python train.py --n_layer=11 --n_head=2 --positions="rope" --tie_embeddings=true --init_std_up=0.042
Each number is 128 + 24 x the weight over its row's rms, rounded and kept within 0 to 255. Layers, rows and columns count from 0. Numbers have three digits each. The size before them is the row's rms in percent of the matrix's.

# layer 5 attention query, 256x256, rms 0.0397, rows 35-51,163-179, columns 0-127
085:118150158131112159140130138144096139158179140144101150157152113126131119157104122140096132147116111119085211106126166159129107138215123129148104132151156142116142148125169142128105161128123111131162108131143159139103145153146111123096143111093118123131113132117131176165138144115125132161128148088140098115130132101140135150119105154148136100135104124154104142100174112105132133149171
104:113165122107131163086126125117121073156096145140161102083114095159139107086113152142145133140124108151140070092121136098108174120121118165123152144140071138160087105105111165127121112103136118129099121124140116100130108118102143139147123111148144112139102104152132104136126135127094129159156128144157144134163144114193133141129137106097161157143146151096125133144128115142155114149121
105:086102115161149126178101117078115161099143106146120131109129183114142164114117153136140118165104116153139102134111084150156112131108144178127136112137125115122152127158124125141080129142101120128120161129149141159138148130148156116101101131178101140081122119112136127136131083103113119107142137163119168152124110105156144130077132141178104102166137144153144147116143130162125121142127
095:144139132155089133106114103147114072144106154103152118082157149174146097103167100107122137077107163125113109070107150123127170133091165097111132117112111153165123101110140120172149179122095137127088120141093114104087094113148137087122137141110117128111108125176136112165099147130159124136130124196128168150138143125142120173163111109138156129125149141086136124170106117128150109073111
101:092179103112088098102098111129110121133143093145080169109106113106151127137181129123133128146142114083161162123094161151132156114121129124111167127151115100114143070107122162102122156146106133161108146092134122118112158109138121100095102113125144132147150126108137123144117085127097064117099137169116159147145132145131113145144176125159138121130117126144164125102088117146171154127168
101:090128135114066104137151124100095075076131150132094146137156123118148156120145130154091089156109135112132112147150118132169113078132115150112076095131148087104112108114143116148123131153152126156148139134135119149144101149125130127100116131088113176083160099151094095171128116132138134138143114113143130110127139066156165070146152176137104126140108132149149124103114136190095136128110
098:142132130113188141142162096092113161077107157111096135170151119107135143119113132089123133136120100134112120133094131137146133077136121154184106106125139131122120068137106081143086142135140154131143171123121117134132131134152141140131127070149058136127114118111137104117151091134105141109110125157084166109109151125140161127108133144115121119101083154119149141132140142169124130160061
105:114101140153111113086122155122147161120122106153144176127157141123164139112143119099112095131141170098082103155149139088118122154101116100085078096157125114099112140120113120131126087115170152131123091125124138143146142100125139114143139112142118103142111133104147103126154137168116147099133117107135113150133114141146134112118182147112108172125117105130145034117144102165114130144101
106:113117125138167115078073107131158074145109142170110141149112094088151121139122115139135135062124113133136106129149132118132151134152083132101145108145154152089146141092153117134114108095122096129120090110135141176101107151137160132098092100139117138096124081104164145132110109118122116141100162115133127175106147155059128101168151139097120148121078160149097148141110136152136120107107
102:107103084105124142123140139120123080164132087179147132125129134140097116119110135129204165149116084137095086115138096129150148118148134100132142125139118105102146087126126145083124126109180157118102097096117113126124132128109123144165113139121134123129136171116181130153103107119130190179123176163178117125115126131120121129145121137124157103134175141176133150111155130117159126105135
097:125155142124134181136140159111119146157137161087146189119112166109129136099151151136093103098131142129078129062120126119122101126111163121141145152147134138143161194172100087112110110124121143119180129102137150139130147109146155132111124168106120133124146102132139129098115191145126105116161125084128080121131161104098119143147171163138106131118141146152128103164107133076127110140190
097:117110127129143058118092102158131174129180115117091118119150132132122147128140100170086106084119105101125111112142145102136134122148104137127146128134125102162088117165143159108151143150137125116132168073154132145167131118128143168129148149113165161135136127130138143151134101116071164165117122115138165119101129144126124097117133192156094068120122155150146166139148149153106130101130
107:155107140127128161084142130139129124125118152123143124126148133199151108129108090131100114181140108146129145139133172132120102153111141125162121108161114147125123137135140102154123130122151155104116137100135089152172077094151126116139117100092145121149136130101135097085156170107127159142113140073118082057133136127083132125126125136110104127145128113152100103070136109136072204095156
098:120115116132152125083107088099097135153151130118120151148122138112162096138121141163127122109126117092147118171128119161109157103120108142102096096147112137144108155131107129111164115121092141114128148100109177145101144122090136125144107088115174113117096123162120109099095129109151126129080107092103140136121154148113103169085143181118138162160128122118136124113108140112149158138095
099:157127134104061143177134124088122135135116066141133124116109131130159123102080153116119118077168148108135121138114132133124121107127116114106151141104133155125153115116143113111135130156119141083139108174077092138131152138133128153151162177142120162119149125148114098128172161154082150143126148146128122135133120167151109170128127146111130124147116108131114112151166180110142105076140
099:117132123166132169125097130109149154089135113137135105123148148162148135124141151109113127142142084124115142126078102129104140085143113107171102133120137108112136134172114117082106127095094122153116120140102110145079126115103130108117171122142131127152137109147102166143135110142113129122092123096146126135099145150164123140102070131160165142118168160110154159121172152098174149144155
096:116098137143122136087139166117176107130125132115132094109119170110152139111132101181113111072125121088125120106152113111109115139128130139102121125120143130124118157094126155149128158120156141091136129114096129158154164101136154076106133122112099133086160108152149113153177154106126118105114100100121153155089122182108113109102125136109119098098147084173137153112102160153162095125119
116:086090135136136167149125132093127103152131128097112095142118135119150126143073105148077160181136112119103139149144101140117124112144175135116116139151168174128104143120139149132135123137105077122118156109072129127113125127127090125094135090089134160105105114113120092156138103086131098121124134085122074147113124141152152120125137131132122113137102159170171102133142109125132109111120
113:148140064145116117110135091123142112134101150139110064184171146129148077100139168117120098137092128152134141117079178119088154131089110121110082131130116132149122125101144163077129086107085120149105109106119147136156155141082169130108152139132098159096154083147162089113069129116102099174113173166134142132162130112166127126145161129139144132111113140099129151151128143136154130140106
099:128105131134151186124134203120085131122132155189142094078098145147097100121108127132131140130118161133127147067110148136120146128153182160125136114139134123117110151117110159129160126097108105090137138105163150130099126139148180135115137109163110111133132110148161170117111121124135172132108184136130147166143144137116107147151107105124120082126092154122131148125155093153133110140125
105:151128149139148096132164100122120145121089154148097114147166161177100087137147128078115126094082137160116118099092138148136175116062108083124133125123147140193139118126136123144139152127097109159132121152119124119106101123129132113169152118146103099120122145152139134133151103102136146149140146199134150144169137156141115125141134145126109153093150158122119123145121102182170154128122
098:120167140115111135146105152085100159105130095102100100108144164130126105156140107127143141117095155147130126139117140144162128075140093121111152175105137173131093136168111159130123150176144098147113093132106146150090127106116118135133123130099146115165119102140090133144129113094123078172114147135137142125129114153120112141149125139120159120134101157143142111133098115116154129136120
096:096127095146137103121165148113147083130128089131173171113104163068133168138160108145098147153142130091081143131170121166143128101131170151126107115146149120106135136123121110158145105127160136136124125129138123143138113121129123092133152137117149111145128114084099103184066157154122119130108104094120122138109122105134134099153152147107137116148115119146128125117090116105130075121122
107:131156107141171125138110113123140184122124115149088139098154139123143137110128135116168165107126131114137119126126148137146104105134155138153111102143116116103098135110105105100094139096104110149085128131126114121163156112136140109133063109147125091119135126133091126081140126108173130122141115119092165063131141147102108128142089136157092123112128116132120142126085140095102122124110
103:142131066134154137098130105127110111089189104091128182155144149135129131125140099102106088101118117129124121151137137083136119136163132173137078129184082091065103135156120093131099108107146151093122159117148159166132158121172139130173142121117102148093154141093104140111111173120113114155146114146129117181134145126128103140134133143149157126107124134111087118079121145113090136119151
105:101125112126113129123085139124138146133127105100139119124093094100147167122131116128152127120139142136112108131139108128162126103135131124110121185138134131137142101176158106153085130111142139129122099155137109154174135144104143113133117118062130149123086136131129104122121112157136135084124139160156093110119095134152098103188139118125105100166118119164132148094074148136119127140160
098:096121138128159146147154166133128108103119126134124120122150126123184152124145140146145104138118120100104142140133155107147105073128096141165104109194134099106095153086094104145130134135126151148120117113128131134125089156127118125150173149114140132122123126127143151131149108128121138124108110094154071137165118095100162074109140099108071125186132115153117143087137159096115062106161
108:061116163127141140088125134139119083139153162114106156149105130122187101130143103157088156164118141172099143176141109173126139121144117128079168104144131108092121126135099136139134119131127110144107129148098132153151140109074121142089140153117116124111141144096165101142108162128139151140161128077139095154177127103134161098127118114123106100146138115111151125092131161124124139163153
096:136060108182154113137123109140135168128133125131134108144130122107163138140150129108107145108126156118109142148129151172121139099119096111085108139117105128112103134095170147123150117152141186103140118096140114165079152112134108155129164160141144137158121118127161083102128142146094161148052137103165113134165141116139146112139114154167098145143150139166140157125130126159102091153140
098:163125146174114114131135126091123120087122120121111153113097073171150123135147112137121092130135132106127132138139122089119116123165177126142149105129145116100140112127133063126139135107198141162143151088101113133149107136115122101114106143133100171108171135133128125163138139128106129119128143082121083137129139109108122070161135136112108124117120093113151087096172126109143138091064
095:118133122142115130073168114171149106140153149126122128162116145171131094114135125124090140109122129074110086102142138176179139159106081144098119099108091092151109139140155111109165097119116103102123129152140145129182153089114132124129148147135137149158141133121156142107108112095146135123142127126127121135167151113128147134132148090073136116092128133119123092144117129148148118123095
099:130136063136148098169148145123123135082138123132115115125165130140116119111154138082154123100140136121153191117107123163165123157119125156110126143131132139095162075116154158127108139141143109092097156139129130125118151103142167125153122132119100136104157152140103114138144153090135096089127127174149108139096127114133093120114150129144102153082137110121118174162163098107108140154111
102:118113128140163112156156133197112103137119122137174185140126151110158099092148096117150101187155102128139154154119122148152141095136097109085135124147155147147165124127168118099092116166146096147124151149152116149110109121123093134102115157141110105126142160141104142120120139129137140146121129144129122144161087132159093109136130150139129133113126154123112138098134131119105088159166
104:154105090134139127065107114122168100129082107084150124098136100130154107103135125110141108182123117110152122111097145159123138124142148115139149158096123134152163120134148120115174174116135128168115109137127140130112111139136146107135135156140115151123139157126104105148157146121107156108112135125154143104128130118136130109146118167152151088126176147143150124149109112126101144117130
# layer 5 attention key, 128x256, rms 0.0403, rows 35-51, columns 0-127
106:142138136130136153079148137147132114127135135130145124121139178114134126133128094110136123160120113145143138121132158141101128131131137138106118157142152129148153122126099130128142139115166148138109095141162098130114100149112165119126134133147134082143145125155159143129117122158087142126184116118195157134069132140123126092156112114133119122122140155114158114143132160088116126122082
090:135154147160128168153071158155143126133137142148119111112180158128142183078100140112123118111101137133140128085173144138158112121132135145159136089144095103156091152123103193169156107059145140124132105102160095111124136158158121091110126119123123110139127131123116116101137129105108177119158042143090125154124159147112161141098140159123133111103129090129141171111161147145100078142138
109:149096117114103125119157124171154143121122128108133160123152088166149102120082098161085151112127132108117136148104140093122100151126149101153082158164125154075145158107160164086117098129143117136130133161151140146126172132147101090159110107102137107132128174141131089112161167111140127126160103102091083106123070148087130140127115115155113133113068099162165112094129093108112072096130
110:135171128132152109153161141128114139144190133123141160134096124126142118143141160108157130132122188133195156134181168125205148144125148140122157114117123153167106147100114110128124145143130154108124114142106117092118157125132153132109113150170134105120161121136084133083142085110152107091176136143128138128135155108126117112128096158121122151102121075128112142121093121109133153155121
090:119136107121157112137101116128098164100115147165157118137122104140138143101129126127111115132120152121151130149125113088126109195109133150178093132127154130099153124124057142116110114140107120133122125122137099117102079167126111173157137122154114103130147121122103098160108118181139163090136136123107121126134139107112116136105128123106105132148120121089161130084129141094120130067129
112:142066159128130161082121160171127079126135109143122150117146101171140112084114107130132128155093123133134139129162095096105165137159104129125131121136139120082140095140126134137145149138137147137146112135104119169121139141132113175131160113101125111134087115109154130139096089147135141127137105125109106144107122143114155092101185099086115124150142099151139129111152130147131134121168
105:124109145136106123118112133127081119123121109137119151105155118155117146129165123121083130122103121112124137093147119137121117154114163158124128123119075163132143119112125130127158133160123128104091127141115104126112132123101138114114172146092124207125119113142150116116114154108160138129130129141103109192132158162141121114135142131153137130161118118092119129146114107138138093124138
107:101106149105101143112147139135147112130154156114109114095142117174137093157145127131109131121097172137141125123109132139119159092142113066124186109142135127134111093107156104162160128121159139183136139087137154137133154127114105135100109118108170141133090104122132167136109105128085132138093105134139119126107140158096160098150162104127108069177127096197122179135133158135136119093148
104:138109132121149108123132098124111149140102142100160148094133110132107146152134187115132098122163112127096082141140150100102148149104084127133116114110127116173076108150127094148120143140157134138127131133143138114129126103174134131160145112127127093131116121105173112129100121113160084103178134132106147131120168134195123157141134153136156134148155121097101134128104162111138154144071
101:147107154190137156110114109090092192167160112114138125138120154122136117134160146130132134146132174110131156151127107166125146106079122155109123130106159180130107124158143144155130137121140145105142115146145144135122141128125113149122102153103172180150126132178135135144177158132089105096133120164163123111109108142145121111178138102171145148093139120114080086117112105138119129128134
110:168100142108120111111117136131179097147116113120093120150128106142087105122121110156139103080154152106135140121163132122114122144099165083129136123155171125135097114121131179123146139130124123160154126098152103104144126155109095140100125115125140162139119117137073120183135118129160106158143095116147110096134111163153113145168130161130160170117121119091153078163148114096095121101127
117:145102115119140159078105141108159161113176096115131171084109124128112137188130112109125151171125119152113123155138112134112122098152144097106141114173149126089122100071099105152126141096133092104138114112142137168134090141111128134121106082113118147141124131084142119112145111087139139120141154082129122106132165136139171111150107078154103102137144142134101162101182110108167162071140
106:138118147135136121097128103118112105145166115127133090117122165090108101123150134111096124130124093139120096132128102134090109130131096118080152145184129116152117138087123140157121150078117144108136103133143148174113153139099162125105134147108130148124134175084115188140125109134109146187107124135117102098159075128153128170123150126086127085172129157114111139119152145164107133122150
098:124142121095137133135102149170123080163119122160132112089121119151097111115105156144114093122145134165125088162128145145117104151102122127125159133120136123138153127124112135089100151104121135151112137127139089105095140160134078164118100098123082146155094100122185134181129129125143138172100151112140126128118142133176150131134146085129107093117123102158103147087137134103098116085144
112:112071157163118135069128139128131124142141118121157151112120111124135100163090107130109113149147135118117103092138099144094123100135125103130137142182161121070130141127096118115124145103188139137152130133151176140151119122106121126134125153112153133121114123115142122150074143136141131117129075108085070132134124125127173081107154144157144126162136134108116148093153160113115150102151
098:153154136117184128132161131052138172146096158113138110096113130115189160150152106115156147148176097148129098133140103142139113145122166176120138069103111136116120130150092142097149116198108166134112133098142187140148112119137138129157118161119126130116103118126114142141180093128136155120144132127141128102150115155143162125086142124131115119115115130141130122125109123156083131123140
098:130138115153161148144137158161166121147119143122155097178147105115128121114133169110154115164145125143129143130175152120113100145140114151125127133102165106150168131124120102120167138131089097117119138113145123113097082119125125179134137158127171144127142130130121184093122073169129121174124123093125139139095118139136138151148071060117139198187123132110132147125146151091104125119102